{"d_mlp": 1536, "parallel_block": false, "init_std_o": 0.00314, "init_std_up": 0.0172, "optimizer": "soap_variant", "beta2": 0.98, "schedule": "wsd", "final_lr_fraction": 0.02, "seq_len": 256, "dataset": "wikipedia_en"}
Each number is 128 + 24 x the weight over its row's rms, rounded and kept within 0 to 255. Layers, rows and columns count from 0. Numbers have three digits each. The size before them is the row's rms in percent of the matrix's.

# layer 2 MLP down (transposed), 1536x256, rms 0.148, rows 1056-1110, columns 0-127
091:132146139116132141101080115149083150113114123109124131101109146087128117155125157124140136106097140170177112141163109171150118105112111115159132148072141114110148124123098080112119142126076130108129134137096143161098138081083120148143158135114149138133135109107168150088087118128166141133136093113124116131121116134095148127146155124147143145132121143139144128077146164109126104100123
074:116166141114116130111145159126146132130090100140080128158124180158090145152126167122163131151127138138077148148112084142109113131122136143158160135127129155118119148080110176167114094150116118132135150128158146161143129102152110138109155149150154100116139152104136089108117136148162097119106150112158148114112137124126087119144131129180152109157150147102089118087106140095104127093116
101:116174112106099134168122161097132145148198161114102138147148140148144113103144147122108151116135163115173122113106143110153113123100150126115133133121165118099143158084134129141129086155131132123133122109127130127163141134099133167150106076127139167146121127117197122144107109149143129125148152142120114123102116097156118125106119121119146074094130132152120121174126091106089182166148
071:108139140103104147083127141111127124133103156154141126103125141150132103164130106118135107107094112161095137108078160169100152141132155161153111132143137080124123177116108123133139123133081138106118124136157115108101113174115098151101120102112133151116160130109089085133104132129126094135114142087112140147117072106096122121110121126122162168138116112112120084100162168125155200124171
116:097100124113112135097142121091133126139198141140122091121108165113110130161105117121160155132159072105124118097114115119136134147111169083095163134132133141154069164150092121139138101144108146138098166142146095114109105142144088094144127115119130111127097124108135149149146117135120111111169134126118151152097108099134132154155140155119096124120090178118130156121102109098122129132127
082:139145134108109147086135118094173133143101108124167095107126136149109148135157128114091109107136127124142118123114120125151094142144185157142108136123153130122104151136089131167138117182084120128109127138106115174120143112128165098134151144105154175129123147138132164107119121107117114172090132095083162139118080123106128108142120099097109134071093153132166096138108101120148132150149
112:136125085120141118108148115157111132113185163144103148125115172114113156135117120180102126102089128138129130101148118106128142118124126122137150154177114143135127128147140067102149097065137146178116158061141118088088119128134112154101168095127148111123146118085136093125137124159112106107151144139113157108148121128117137145128103136115144070108142114121120113125138116140192134100173
167:109105116120129144155184160107137137107133115117128129127146069108085112137122121129109108121146098123139119150153117162097132091140088166125145140167088098160166132147088122098148091131097158133137112165129164077113132127090118122117102108120148130128130178102152155122141139083155100166134117140131149082096107097165153124098095107112102090086124147135137176098128125142101115119145
123:132177125116117101161110127113151133115111140114155154154128148130132133124130170110118150098118084164103180122140119068106093163113163137117126121130132135165182121136147101140114114159125126145168121124144157135170129123113149101124148107122091094166094157102139105141135134155183165175121127092086117154162148121149098122151127155130107086112152166131134102146115126095131120099108
100:170137137138167151165146113104129170094103127150102103101109086151111138118112098137075149112148094110131129132140170107126153132147132137162138078136124129094129126137103123117138079083137104113105147161139087142147147139102137166074151121116166130158119106111137085110095130118076136132135129173113143133136087114143130123147127148166128115136143128129116140141099159094129149112154
106:107103124139151128157122146147137131127124144148105166141139150153110114141147195137132163174113129143115089132136150119103144097092197088170149126145141107109127093175138164138085118126128135153127123144114117153130184105089150135102083118154147129138142119124141127157183105089135087135144123157131154127136118117146141141160118128170133142162172118130145118123133137145164125142140
101:116111103149153092127104104124131084121170090134126162132133156142116110098158125135118114170082172113145088146120107160122103180118174131116062126148165106129120094147136107097123133141160115125135122113106132172146128162127119154091137140128101122108150124137128128102149098124094152128101184169170121123138164135140117137151110113138134090142134111139106126113124107115151126113160
110:160098156139139118121136115118115115110124157124144137158124165086151129166141159162089140104127137116126123109120114130137114135125169158134144143120078191143138171123112122096136116147110115093124149131117151125103178123114107107150113093142100136099165151133152127098122067132075174124111102123135168111145079119107106117126093097049102140144105109091114120126121145141122102108138
105:128137129128162124137106138120141105110124156092145148124121125131149117145190135090099140100116135148142112074141143083084114140177113164166116131132125118107086151143131116131165140092154107145156134149150153108131097145148140111089120120140122144091144084134087148116192154143133144088082109112124074129138100063121112117140095160163075125117174153159124125100093143112102153140128
082:152121110192210146113110176116129109124064124137096126123131090096118158101126115146074130112169144124133099113068134171167115109094101185160107130141139118130175136117127127145104144107074136172124130155087085121118093139111152118137111136118158099084152157128106120095100146157139141122125140124167094106148077137141159093108145100124161122120120123168146126150130131137134141121130
084:167163134112122160129119131174141137139150159075152124103166131121101111132106113112144118137150108143119155148108132155117125091152130153107152164104165156124118136150125101112119106151185143145099150141128127169166088140123139094114149139124089107148101159098107155117139126169124162107131129130129159136101124135149137128118108124101150117138120110118123134128138083141150121138097
110:128119095114126165164101172149127141120135165082123121147132118146094128123129156137121109149096164126129143113127135133145133079129168162179150168134066148157128173141154127114145125138133115181149182109156144153123111154127101093090102139141174168122116156136095127154142156134171100131106129120098126143145104161094106142108120110080099108120128152103101109092150104165094127116131
120:140143152086130134138168145145096117065109171118150042101128124124132124125148143120130135158142150134129107190143110101124115123113104123115090121081125121116139094121166120120156172119113140118113091176108104102125109113125096132140158119171126158117081113110150115119154100114180148141110139141108124150153102146165164164127078121105146133090128121148130166085169109120103135141113
064:117105121113156137106177166129177106188172139160129143105139130141143160149116124093154104120121141141104164150123142181148144088196121169113085099112171094153123158100092160176158136136160111093167148162182168129136121152135148159120141137137136094119117135112089118115124099133142118137145127120155181101098132134139098125115126118171170134119145133126118157149159162098124160142142
141:138142110144125102147124139122125150142101116086135122147111135120117105138168175150127122122113090100153131125138127142129113153128171142155085116138134126146130120159150164116107081164165112065059113108120107151108124085147128123095131155139118134132120152128149115112139125154079158154123133144137135123093134149122140151148163118137146133163145128096146170138172114100137127147130
070:135079105197183110110132155163169104143137120149143166147124141126121167135144075114127145140123116127118170135095116120170144086133090105158093129118122149138122115135139130140159171102107150093141106149149109130156124147137140149101214143143096144117126121108069104149118154156124135145123126126182153140142125142061127144132121138115145143128173166067129139125101132132104181147140
123:131101129145126145135105116095084138117130116144142119143175156130128135140106161139129142116168101122099145111103131127165120137163108103110156139099158122147143099126096115155114140145115085095142106129137172132115145130108172127143076155087107100146111138158129131137159110142100094141124078127141159138078126106121131140193165126136119125113161122134172069111117129115122136139148
097:134129100115145132094142104101129085132141097148148132153128143121115151076126171131133139143102116145130112123139091188115148136082114125150079125122160127165139175106105157119131130109141139145143115123139134044088113099084143164112199119182127129124120114077157118104109139110154139140119116131140147122155116127147141127141109124090143129153190104157121119157094129106132103116107
104:135113126156143096088155166112124157153131164084108108158140104130166119116136131107167071126147148142083129137114105151152085119134068114102156128087089129125125140102139099125128133130152179143106177096112162159142128098102144125121146116139197110121099095115145144132093121135105137090138127113125144128112117162091129107128127108106110109103112153140111145125122170091107131155133
102:142148117126134142133145143150116134136159138127138148147148099107130134146191118072104148130088132092145095130093155131153176097125059133119125168126152120103086108173126135101107110126108160148145094134185181129157109128128120162110141163093131110124134102162134175155172099119116136141101115130134111143136126161175091110092108112116124101103113167109157099120134128146144116096159
098:143130133113137193132126097095145159114139100144087116125128106115101102085109080178149117087153158137154144138112163172138082130123133143147114142095077061141132137150179091098090115148138136105083118121145138131143124149123169120141082128096096166124115151181162133119113120095152079114110119152133118151174079108127135128133124129107169139166153100115125165121151121122128179147142
127:164112088118127140179147113128141113137103148093160166121114129156125108119108134111096152144130139081121102126147139139118142106119146077093095119141179101118139081102147099164106095139148147125125147190147116120125161115150125181116144095100118131104130137113124143092133127158118117121126099115110097124166163161118102099168113126102154122151096150131125153118135120140131131119185
056:125103157157185096133127102116117131148124112127098169110106145143096151155111114137131130149110149111105143151119122135107108127062135092077093125121088086128136099139089099116086128132126094102125102132139097147085136121139097109094158117128114098127107100079103134141124086092086106110114129157146108129124109128173145123138121134138147118112134129110100157108108120083144153187092
054:155129121110133117104119082123155105121139111124139125102159073093116098131129132123085092095098152138154186160111117115097143112119113120084130128146158146132127129173134145167148160104125144127125112149114129106097132161135125142086156099145123120125120096145123146128159127130128106135121122140103083108122139134163089108117124122170122152106128168115139160129160124193106149155096
061:140185129144180103121122117120160175156134166089168111115094133115101128132162118116139139107175094116124161155126163138129135149122141178160153137151122098178134124155117154131131135132152135138128121143106178164147166170171142117118114139129113114105133147091144170125145179153159097151158157112155112092110145122157142144158165159172158118139126142112105097094127144107138123108103
101:141089095145107136131099116102112118151097109190115120126119128131126126115132151140120087145145135152109110139144088168152097178098180130087136119104141103114135177142102165120136119146139104106141158103096148101127145120137156175142150140154150163102123142140110147128117108148111095121113082122137126115152119137155129175118130117170138110114065111136118121123111167108134169085144
056:147106117081130079122125139090143125098129119075159087171166128133130171086105113121118135126103123167119096164168113136113129171069099098178115155076095115099155166092147133118139140142076092096108137110132130119149109078144133135134114106109109131163111137130136076151120148138163107100102129149114078095102099123134108104124170137097128136106139111138124144139108117105106141147136
119:117161097132113138152106139187133154139131140166114132152146109118127152119149145135145144134145135118126177173144118152130143157102132127139108136155143131114123078143164152137146112139109129104113132109095147140131122118122138131145100110164160131157123132123091168119054141141127145130105121108098103137109101129109149165160117127142140043149097130140132157103135080105088160162108
072:113158111137099144119136109119125149127110132112118118160137103153124118152127135165125135111147140169168125173110109119138142168115092150161093137138132110147096079157165102138141115131089157088148094134149097127124154144126149180139158140120146107120141133137151150133141153122162157189152125108143122116139140138151137158154185129167165146112152129100151122118135099115149132151111
124:125147066105142106151153092120124138114127109141167105106141103120119131126094129118102155128141157137111154122108133104167129147110106132127146131170150172122131144130157127102150130093159096118143128132155137096166155147117146108110128109113127131105170134148106142123124135142138117140120125162159139149160082120131139135137101144094132118119089135166081160104129100113168129167128
110:187122155150136162155086131155059108119108129115132124118094123132143107142123102088122109120086158140122116157100112124146093091148129098123199126132096124106128154151146136069115118108093161124124119114108119104156129133125135107109053157101140152126105106145129129155173096130163170070138157130156143105125098151139154165119117137147124150115125145084142162114123125165133114119104
110:054100153159105129154116136073150176125131102136137166110132155116115123144115109165137144127120096109157102122145141110151110104171120090093133161114162150161111139112141125130138109095114101131107139107163135106158133181167114122149123153155122125148140128125087075107141140116153118129100132119141137129094140167132126155144148101124157166120136115153152104108103115117152151145161
112:114129138106091127123115076150089122164109108139137170137156164121132115131140133111111160130110125155141134122117119142133108165150097153089116130097140134114151091148117124189110145127131096112133071169092102152173105122113118125100133181174148095107135057155161145097140107136141121126093102154170134112089133148101129128088131121102110134102143108147145118134107115125121163143149
064:136122111121104136115156127151127143128155123166127110102153114082136108128112103102124145130110081069119126119112165124117133118087147151104134090113143149115137092125143123147115124127136093133117160084134109157177130141094061131102124126136132125159151129126121108157099130135117112137182130112161136154118126115133114106149133111165080099140158157126109118164138149110150180121147
124:142155095095103192144147085106121158099100117114132116134102163145083120161143083125117122141141112152179116115142083139126099129084104099133122142129095116110161083106150072099106151082117163106100102125114132134134117152098125149107130119128146126122112120125136155133125127186130152118144147150144126153109139134127139084093150123099145126155162132144145115158120126141173126108134
113:137130134138131086133160126152129147147140116146159109128143122108167133096120122103119161133165121159103141110098179133112158140145135134130092108144135145144135134105128167104168173176160161116143079109118163108151151090108141120122150148142106120108111095146124119125123147117106053136124142144146157120110128156135106088151086136147140184139139093122105074096160124111127082094147
113:158097095069147135119148158172126148144133123145127159145150204130102099124093135114130100163106136153068143166151120161161122098119144127163154116119076101121123150127126115073116132113136117126085144147124132122127128117121134076155140153141119131146159158102090104111116117097153131133118147120126098113088153139131143112147069119150099120112090145126139150128092145137157119112151
109:126137118150123123140120111149140128111103130124128117140108202140128152140133111154176133154114109129107191141104085102096106134112126157115132129148146082109125122128149132080107134118094117101105123123136104097142123133127167168143113120088132115112135148091140114165091081138117122153123108105156143124112126147106145136134175127092160166111135206109141171087125091130112100162092
073:118143103144129140109118124103113118085112141115099159078120118095106090157115141116104136121065166124103140095134141146103107179107120119124154111130097100139157161111093114133108120120084146179094105167099142135085098114122091081144109115141156122142102137167134139099115117147136122137161152150107094119143110144075088130132134125121114178126122121169165099119150143133164190096069
117:149122134127133070106175138140166125107088137154143112109112137166169116168080143113142109093098115142127116131169147105128124073164103101164125138126115156156143098123150151140170123119157158114105114108142116140095103098122131151123094096139125131133126119112155131152149101147205088126122109124109099135139111143125111155145104124123149133163124165094153126118141160135128124174111
119:120095082139121141134163157119127122065147115166107152118127159124164081140131165163156156107161145137102149115122143146156109104087173091097127170125128152101155112184124155181115109119138106135112099090132118131126159128100128124155147105093152162110110127120124148124136061143136154143120147137142133155131122121128119124123114137107136110143117103119123149107115101114118130148103
069:089116119119201159135143169142165180090153175118114120116121123157106108144177119146153106137127077132134149114126137134073129109135095121156136139141099126107113121129123185083129144148154141127105115110131118104127109114165131137097134138148092127148109124165100142142168130136144117113049120144163138103179127106105093137102126117111110117126143118102149153163132136136137156142128
050:117139119128133154157129116143168121134093120170094172088129146130122132155099153161142125132144113110124124138148127115085093151152117168124143136114174130136101114154150153166105158178107120149148109128141135144099152155149151117143131138135150129089189135097082169136140160114116161128113166132090115092144141122132123109159097149118109172114152092111120115135149120188120147150142
061:139110122146120096155137184079130149093143146144154131128134110130106195113119133130094104109140081118107158161158160134143104128098144141135162108148127130134101129130131125157134150079180151122121122138173166143137103145146175126095115142108167136156128122110124134110193147166101108120129137095134129131147149118154124133111150146128152149149154114124119127139136113141147104095125
109:139175163149146103140149105108092102190104129141117104123127134157174131089128137147133148139142136134123135125134109152149131119121153185115081150169118141129125136123132105114157082115120155146119113065111153117131122069087091111129177162167124100107069142120145131124098125139131155129125138141114147121090077140116091098138106171097142157111114127110106126142150147161132150115114
096:157169200079092108108127145133098126131137133114136087131106133131114125121145130101121136131122114080110139156125116151166106116128116080116162147094122123089140169144100116116109097140138109148091111128097134118086129131137123102146180123118124125110117093152116093117132149116103142166109123144110164096083138145162124163191175131175114132103112109144130098110095111079109131138111
137:119107117112162110167149130085123117121147131111184112141156087140124117126149164114110118143089152127142137154153133102167125144086112123100161115115150158131161166113135135099088149129170132128126135132152120146089140145165159105115101128086125134125137140114143119157133141079115141151057117105124093093125147192105133172128121145083151091092137104145115101050130131126149137102152
066:117150161095135109128129121108151129093116171088108121122194128150183156145125098095117094138117113117143122083138131135096128152135118130145070130121097100151123083134158182138188141164099137172139183092138086131107127157082113162134151141127115168123138140095096116100139118133102128103104127144135101138171129115135171176100127167098098137123109106106121140122115105123117085133153
127:130126134128133079171125143103105116125125156121143144106118107120171130138162156123134106113116128149133176100108135134153135136135136111180118131148135092122154140097177114171116151161134113156118184114169097141097087138173140150125157103166100102145172141142131156112129122155116098132144183152149134142118120103110142110107156111128123141165120096118117116105143109113159140105148
111:140133140130119151152130146130139146121152142150108079116126138093113102173095181115130100108156126169154172155104123135157157102079112115114088147131129193128077137113150131115132114119123149095119118136151150158094117135139149169091090153119152156134158092161125137155115137160130110098140151110119116135082127097115121113114088155127125128179109116103141146148143119105103100082128
# layer 2 MLP up, 1536x256, rms 0.165, rows 1057-1110, columns 0-127
065:117153112119132092133116122142107188130118137114117125111154095160127168136174169116107140096121090139118118115148087134132175154102124129119184128102130109114142141135119137108113132173155144126119164081141174134142117150145115154121141141148128109114141174112104126124139107124126129126085134119121091131117135151120137093135146152157166109096155103151077116074145107111105107093155
110:127083150136156130094139082177138130089083082157152140117122129149128132128118104164120092120120105144104146162131118150103132139174144109143138128127089142136103109176111097111135166096133151118142140155152126132093126130144125107126165163111130092122158131131057130112151137130115135157144101106183159111155149147119129102134127149146097169153124123108123122078154175167167091096124
057:166151145117121171118113145100157172152122144111136118094132099129127138124155135131127094111158103135130105139135101106105140137139151115108147137107124119147119167105104157122117113124099124117100182135187154160115152145108123092117149121106129140137129159134107107139107168114103098118112146061136119171091112145098134107119124088158127122138138143149116125075111119080125155129136
128:149147124110148157143129139155095112126066141141148159143149079144093120088112144142082092111117162128127146146152120144130101114125110116127085128128099127120185111119152132133093120125118094172118104111121170132105154130118150169134122128159110105130157118139127113114117083110110148112095160124097094088142162158111130121131135129165157105088149100128087097139139110139137120129138
072:092113137133147143149107143179135164139112127129121150121146189119105154104116132109118143123119131131113167109101119093143064143100114130149155156135117104121115144135182090102138123115165133112183153108187143101091116127080086117149123125135125153115102112113140120120139122115156130076148132115137118106137145134117138149119158126122135106157129129139111122113120178149115112107144
128:140116137150129138167134123107143118179081096125168107139102116107135090144076106065109121132144126120131088134111135137151109123109126117125120097082106152091105121092110173132085150173121098108099084162106132142163160133122158097132114156126081129142131150114119130113114106133141139169160133150121117127110150116140116075127152120138108174128132168126109125128095143124100104186074
188:096137128103130122144162139069160112135129136152151140116146122149090106123157150134103099068155061120175122119143137165080144103102115101127158174176130137140165104132148128144140112115106172118119146139116138086149114128128153141142121115144133108140138132088119134119122181080136147175104116153112124137125178065147150081135157128132127109109125134142109137103118133132104127125141
119:133154166123113074147137138110143123119110148148164150151104126094127119152151140114110151101121109162115172123127148094086099135101151101111154129137133134148187119121139151134129092101131115151158133124134133124165138127129143096137146118124106109147098128139131120137148156156171156183107094107125096145148124092149110141176120119117102101141146152130162109165099148083116148113087
104:110135136121121134115137128148144096183141103113142139183134151134141113134129128141182118147126170144143141140128120142154058137123129125112113146122112138164142127127158133138127177177124175127134117084113179096124127131136109095147120131143075126085105150134126145146140125106143117119127144112111157117126187152118088124107158119120130159104132140148133128149145092176130119140101
115:160152139105101114109121108114105125140163126101158095140142093104150154114108066112134082095162129119127165124118112154154113149160085189069105130112125148138145146076151103124157100155135118134114116144154122102127105160162098137120171119090111149132117148158146157109095136165115172130110113119141127144105129160120112094114133105093138125135109145136119139129142122102099132117137
099:145168139108118176149133186136095155141107136103147124141139115101137177117153119154119137115179089122137157077116130130102171088131107110131186140121122146093136149120141116184129172093129145116100142143130097120120105115166176128120133129132136133163116138146127122158089139102141125156159112091082141117149126120120135146167172137115135122133137121105180132139125127099091093102120
125:109156089120143165128122129117118133172114075132119105111158118161079134067116138105097111139145140113119121152106107126103181124130115077118099112082149113130140099127128144176105118124141128138113099156130147146135104103132151168114134141112132118165106124122092111133118167094141107124125154127117105132109176136146133118126216175167147123110162155165149133110123080115137111132123
115:142175125132131119118169119131124133152138101166131141084126115139121144118052134116141130166155119117140147138154136156151119141094120126108114122141132135143177147126153141101111076144153142091123119104117137170107132098140135125122111124136116097166105156108163150131057080096110099158166162113142150121107155200146120129118150070101180115110126130095114096144120127128152100130130
067:136133122101157144114152178148108118134144133129174123131107100095085147119152097122104172092169138121123144121104107103147115124088111138123172114104166127120142157138155131131151173172109121138140122179116107123131109097132093126125122154165153128106129104151065143147120165148111129118116129108152074155183103115137144096146163128164119106144141141173124142126126138083116164123092
079:090108112104146098122103140069113109130116126160116152142098118130154127134143138130152127116114126141130104133110137098149109173096126113139097109147093100144115083094170141134118127147111118118114103147113114071124161095110108121152171167167142139089099149169159125129107138105139128174132118129122114162146117131105114119156139140142126156138137164146144087104134162113107132092183
120:143147146118144081103133099128092101127126094152119134110141113105153109128117104128138129098187087144136116119150101159148159163142130101074122082137152135112123111126136136160145135138104120076095106162092117119128165141146135141150172155146087089121180129127149139064112153100102127118153097143154108109112154127164150097155127192194151130118145133161127144109149134124177127098096
113:129121137093116131143180126115107128093117127132150084105140113159110139105145113129162164185128155096137105194115122112085099120136105140099132127080136128124129087126156122128135183125114121119087107156114128111131134088122118089158138131150138158129103135135129102146151107113153149106115134146120143156112128172153145146129128136145098115120141140124120149085135104115101124117112
048:114117127108128137079131111139154119170112112131121149075143135115171138112125149068136060103138117145108132157101159150149129112135115161106115112159135109132098122120137139131112148124120102106127127121137106119115102136136113135131164107149139083130081109140112104132123135093100113178161095114129161176126114076176099114116157106174103137123130124090134147114127156139128147139117
154:121107147111101150096132132138118104138155129156118135093156123168136154106115094109147148128148167150097122127138126147126156127138092122102166141139139107115120151098147092128142152106102116175177133134151131117151121166117133152175127109094109092117160125122111144151128113093150131100148120116121135146157085106119121105094096174137115117068117161134119085127060155131135117142138
053:095097116165128106119133118160149099133132126141130158167122178109126139127155087153155165144113142115090119109081083122149160108107094104132119118124125151112151109120091123133165160099130149095146093163159160107124122146145140133102196144131110138109157133141075113117093126171123127128137119136148124148149145134037124128140094161121104148138155145062136123134088143159097177139164
118:152134098156114117132104081115112137114131121175111092104162175096110093142118148134109132153137097110137169097108169122153069091109109120144122115121141099135140096100150134178119136134099114117156072130137116152117132156098140131147072156117139154125141117132147150133134093170120110123113098092121127136133083116127116122147112123144131149117141113142162092120117138129101136151179
090:161138147150133140129158121151148139123131128144136116068136178117137137170151123140131104137133135107138164129148088101138117145190124130093128159165097151118145152135153066097096146123088116103129129111184111170160149143141121144098076126107151113129154135141110124122153132137131097125073138139117120154131126119105164151134117127118085089110097146107121122124149116149104105172141
111:122102114084121159135135038139124131119153073158095114108143140113136136120151100152130152146111135122135127090143163121109086116099173145123115144195162125119126128123129146085114163112110115113149106151109118096128136161144119165157130127122118150129120117163133113129141126134165113148108115127134128120123162101125114133120138167148155144161147118112157113103131097130155159135094
093:110129129108127129105153107139131131125159135135134151141170088112102140151197176077105139124102108089133120144085146137175137136145103124116113191081152114154079140139137131143110126133116150122110142125152153139158125128112094163133138113071123112145128134147113215179199106125085128129162119105138105133125149117125100113107094112145112111108080133138168132107119142123099114125146
079:110138104151094147118171119146107129120083143096154104088129105103116170137115149153109151122126121112100132133130120122101118131167145077097172131125141149143105112125167148102132133107115115101133164128144167148093144108114102100140126130129142109169130111134155102147160111161102134124123136071164136121145147087156164144127091140141111124120165172144133125100136110096096127127055
113:160147122102135125153138113123120120132116151123150156119106142147121111114149149141112115136117126101110129127116149136120143161129115075087104119170151101118126078128187076146124110155165153169112164134131160111143148097129155135126152102089123100088141142102119150109121134103140140141147104119146107101108173177148086111135104123127154153139102141122122098117148111145135117133173
044:149137127109108113127138121152139130124138131145106110135131127143149099167141112075146156153157141129101111108102080065130121129117116157157140089123131152103125117142161129111180133125171134138139105125150137091142107152106105156119091160153167120141096048137135140144144148129120123116138127107111149129138107117137147133141117119147107129120121153136118106140200119113110108106134
049:111133144133139135151112136169118120128107157112136150125070138118132150121174095190128138136140102111130150117090167122154085152111140122114107140122144126103103135106168136086090075172107172114116106128149104128129096136141102131104149115073077108092152165130134164133137136130094076138085118158075158117166078107103149119138157101115147128112137107119171107117139125173111132158167
047:126154107176111137142125178134158161141126125116114127112122090097133106143093107110132138124132125136182135140141133143120100085149169119162127105124117138165163156113118151127112122145130168149078111139128166104150106167157161137141136121137160093108134120092148143098075140162154104149146120162115130125143138135136102119116110112150149130119112163137109107171119107099131139078094
105:119139138131143094133161144134144140112154143068117130137131124106115114147139098139123129126124132117161162116146158090066134093182085115153091137130117151120110081106171077138124142101126167145120095152158099150148119134118113079129095099123113088153119122099136088141161132136138154122155167117142120136128124106116118087120123142098132133136170154123134140144145092121129103170105
048:146126136082106143119110112132074127090122114136179121096149144125127162121114176138075152086135088155119173140155105103084140165100124103128163135145128148132078100124142111088120144111166147114149152162121117132134122131107113154148131096123157142153132140116134137110140118143135114131131138130142123117091108114123122152088153170129117138134112123167131159115103108123130090122163
105:129161113111122140145138136144139114166147133163113147161138121106126162126099152139144149127188110100137191129130068117124124128112115123144126148141141130139126107123167170153127124148097133088127130127081140131150143097106110145111104110160168127169133143112095140107073114126120156107132149085123127147127118128131151177142137117144115056163100124149150150135141091079078148121120
062:152161092115148149112148149182120129132133161116154114120136135159114179116162129155131164107119079128115122109148125126097160132082182103139168151118125128134129145112120164136095131123167119079089134136124171124111097105112124126104137119155147122136131156113126103150110121134102139118115172074147103161116136136109151135098091131114115130119143132195150151100112142083122139085105
105:098157080121181127140158107132139135095102091154132126096117098134153128147106143110121134112136152145096142109079121095151139139136129130114163108154161177114116104124157155092161144095165114119125131120116120084159142171100124125135133117110158126126151122148088131127120155147174102143122121176164136173148115095133144147127115151100125106156110135158064136117157113138153138153126
106:200154167120138132164102104149077133119111121110162143111090152151120115119115096099126137126073157125108132144113120169133097089161164112128167129171098105100110136152132154112123130101120182139111145123098139096144136105124095118113089145096132127127141130143115079147154100132151140059134158117132132116133113164146148188135167143153132150111120108112142145110118151143148119145100
089:072113169151125132160134143064135169110116094146117149088114129106097127155127096137127153122114086143178098125140136096155111093142113103094137157124133159150091133106138106146176093106141125129138137115141134095141129165144139135159112144173114140128131088120072051110142143116153104131077114099146127123105119141159133165133156110123149134099120098160118088108078128115183149117148
107:118129144073155123143105109115126185141103157095134111157134104093146154083143136144133123086152150104145134102105128115161114117148140149082154164114100133146102149127129142104126126086140129152103203130122165103126122127147141098151123136123154101170103126126111138176118144134133120149097124089099140146164138161108106139169185154095143120141142144154151130111087134121135125105117
050:121131154111180135090111118109152112146111140100125113174129134148156103118118138132071133104135141167123087124156147161149138171132142137103113155156112142135164131109110126099126105129148194096138129121107139090117157147173152121157148134156106130060106136125140170080135104092148101133098130121077107076150110101127156153136112157094149124091155125123157115108120119106136098121095
113:124173103097092183135118089108112179115094117122155116114117139121072123194151114118144123098149162144186116121160053145109116121082123086143118121119100132117159111115157121122107103125113166097109104133128143167115091163105130158121130136120139119128106129111096127143103131147124137132111114155163128157089141110096100106105151124129139113157154122157138109142104120127153154144097
115:124167122103127138158070126087109107131110179065142135145117121139107174135140164178102112121148130106155138121154109140128133149137140134137129181095111153129115146133131115119115065080127122117140179135152114153106114124149120104147129140098135123123110150114104112095140132067142161140098128125137133116124141113156145180108145131135137064124123159133141159141093142131132157145121
115:109141135162148122091080110118136142115160160099118101145121083150144147124148137156139135108153128099159113081096127087112135147107120162104096127166155175122111090109120107194148117157122109134161138105128124129138149162125111167100099100127142138107102093159120134155160110125103105107120116158108133170150112122140099151095141134108169150142137124107140115127161104137106130154131
114:128142127128089099138150093147113124078121143158135139105147161120091137104122105122176105186109115130125190136120099114064110118120094140122136141159160081090154130133151135149140152150081114104132099176129116124139121113132153178128101142105128133134117144127128097141110105134096142145116124119172121165147143138126147117128135170148150146100139149170130138111122150112107133139178
062:123158115119130147124168059120134149147123080132152114161131173162150169135117099171146077141169131133126117146130124113123148153098140135129073137131139167108130107126143133151119150154153124097173116090159167138127133156117116169086107165104116144107171110122161123143116130074138127165114128142134141105116136107178131102090148126130156127096149118091083137104113088147120057165119
146:107141116119133177133094121135078159148175122109099129137159128101116162105160126134122141156160143121124166121087107135114141166093152164085119103133149102121132170135096096126098160135126134147142140160126137121152126178149141111154165150102109142130138137149090123113093168116041152145146166133130139112126127106102155100103144145148110132114134110162125110124093085136114157113137
100:118112090109121147147197174132099114089139094188136134099107108114149094152150142136146164094154087144144136120098165168157146093123161089068130152121131131109143112173129177144121127132141115135113138123121126134172150124118150108127155134133143153078108145087155179150160134131150122152134123141127115175124136132110118157140134146072142122120137120111141129083137133126120099133074
057:108077136141168151128120161147147136128141154138165120121118098121131103157181069141123147126113107121133162173121117143088105119127119117134145117156140095087135090132156148115142169131152157149121085127124089105126126092132085126124162129151107116125091108173095166137170137132162109126061122156156130164153125133105116137097169114159103108151108113096132185160074132128109167081127
044:119137087095163096107106110149101155104152148136152116164156155153108169109129127121084142092121095144135133119125132172150177122126122124140113089156131135114109104112123157166141094152113106124126136125121154136096129133100106123126139147141125150100124140126186187104115113102132091135122123147116091144104094119117086129088135135128177144123150136122106122090140153169174093134147
051:110116156147111111136153152139116149103139153147138153159112122130122174144143134124128090108141097129095114137136123140120164127137118114142166118133130154138085100092135137119115113081153134086137164157159170142135099140135140133140112127121173079170104116138106104133118116103119103114111115125160136150138129119122117112119103139121141131166136148176119118145112128140117175116101
117:142100104085156148089121153164182151083109134097153133134116126093099124137149125162091041135147148104139149132121165156104128147131117111117132146075112127125134123149109158121090142132130099142131140173126124123108127153182166122121061087084112133124149140153115143137199143122097122148116148120119161095155158124143103142124117068135122158153086116123156136137096114101086095146150
104:090108081139174090174154121128125131119098133127118141136152124106133133159108131127104115138121132180146098107181138117106155141147144156152080094099140148153104109108124159108130138125127155088166135119167156129139139150154104143076094144147145115110131115101115145147134137140158112127125137113127101129156165091100119107110067105091137111124158153104095151146162155177135130105109
156:135139121148150118080137126151101142161130129123089148122114130139154150126131114146101097096089126144118099138093097152100156128158146167150105157161098114110136106135147119142189122105130125139098126114128101117146127116123107147175170136133119129100121118165120116109123094153145099150168142158128153115130085079150118106105090074122120163154118140125140140159139138129132133123111
054:105119161122114124108105090133170097125101119144132119137150171089190132152132118127110117139121145106131097117183130121123098182150131164138105167129108105174113141120131106151137142171106120142150142133139082175121103158121119140161160125083129152137139153165085120103131119129120116155159111153147151141162094121167140138074086092110105133105131110120168108140124110105111104169149
108:121130137137136144159149123121104137099133124147166152097114119086131128148196141125114107123173140146098163122118131114109152118166157130163148115130103120121125173125179118152104160154116155154121126111135101125146105126169128155118107103128101079145154110153106140135131135136131111125088173135176124133132082082132161117110135092139099129177115102109111111151130105104144127113125
101:119126143120110149166129146125124151132147104141109088118135099080114111155102175132121088118152124164128177161132089157157150096091124105081091154119106191129092140100164132103104115080132140102125141122123150158090113129100146157087134124141139132152167152171127130128110138136131112118143145119121120137105151113143104127091083122136126161185127106097134142154163142106124105085100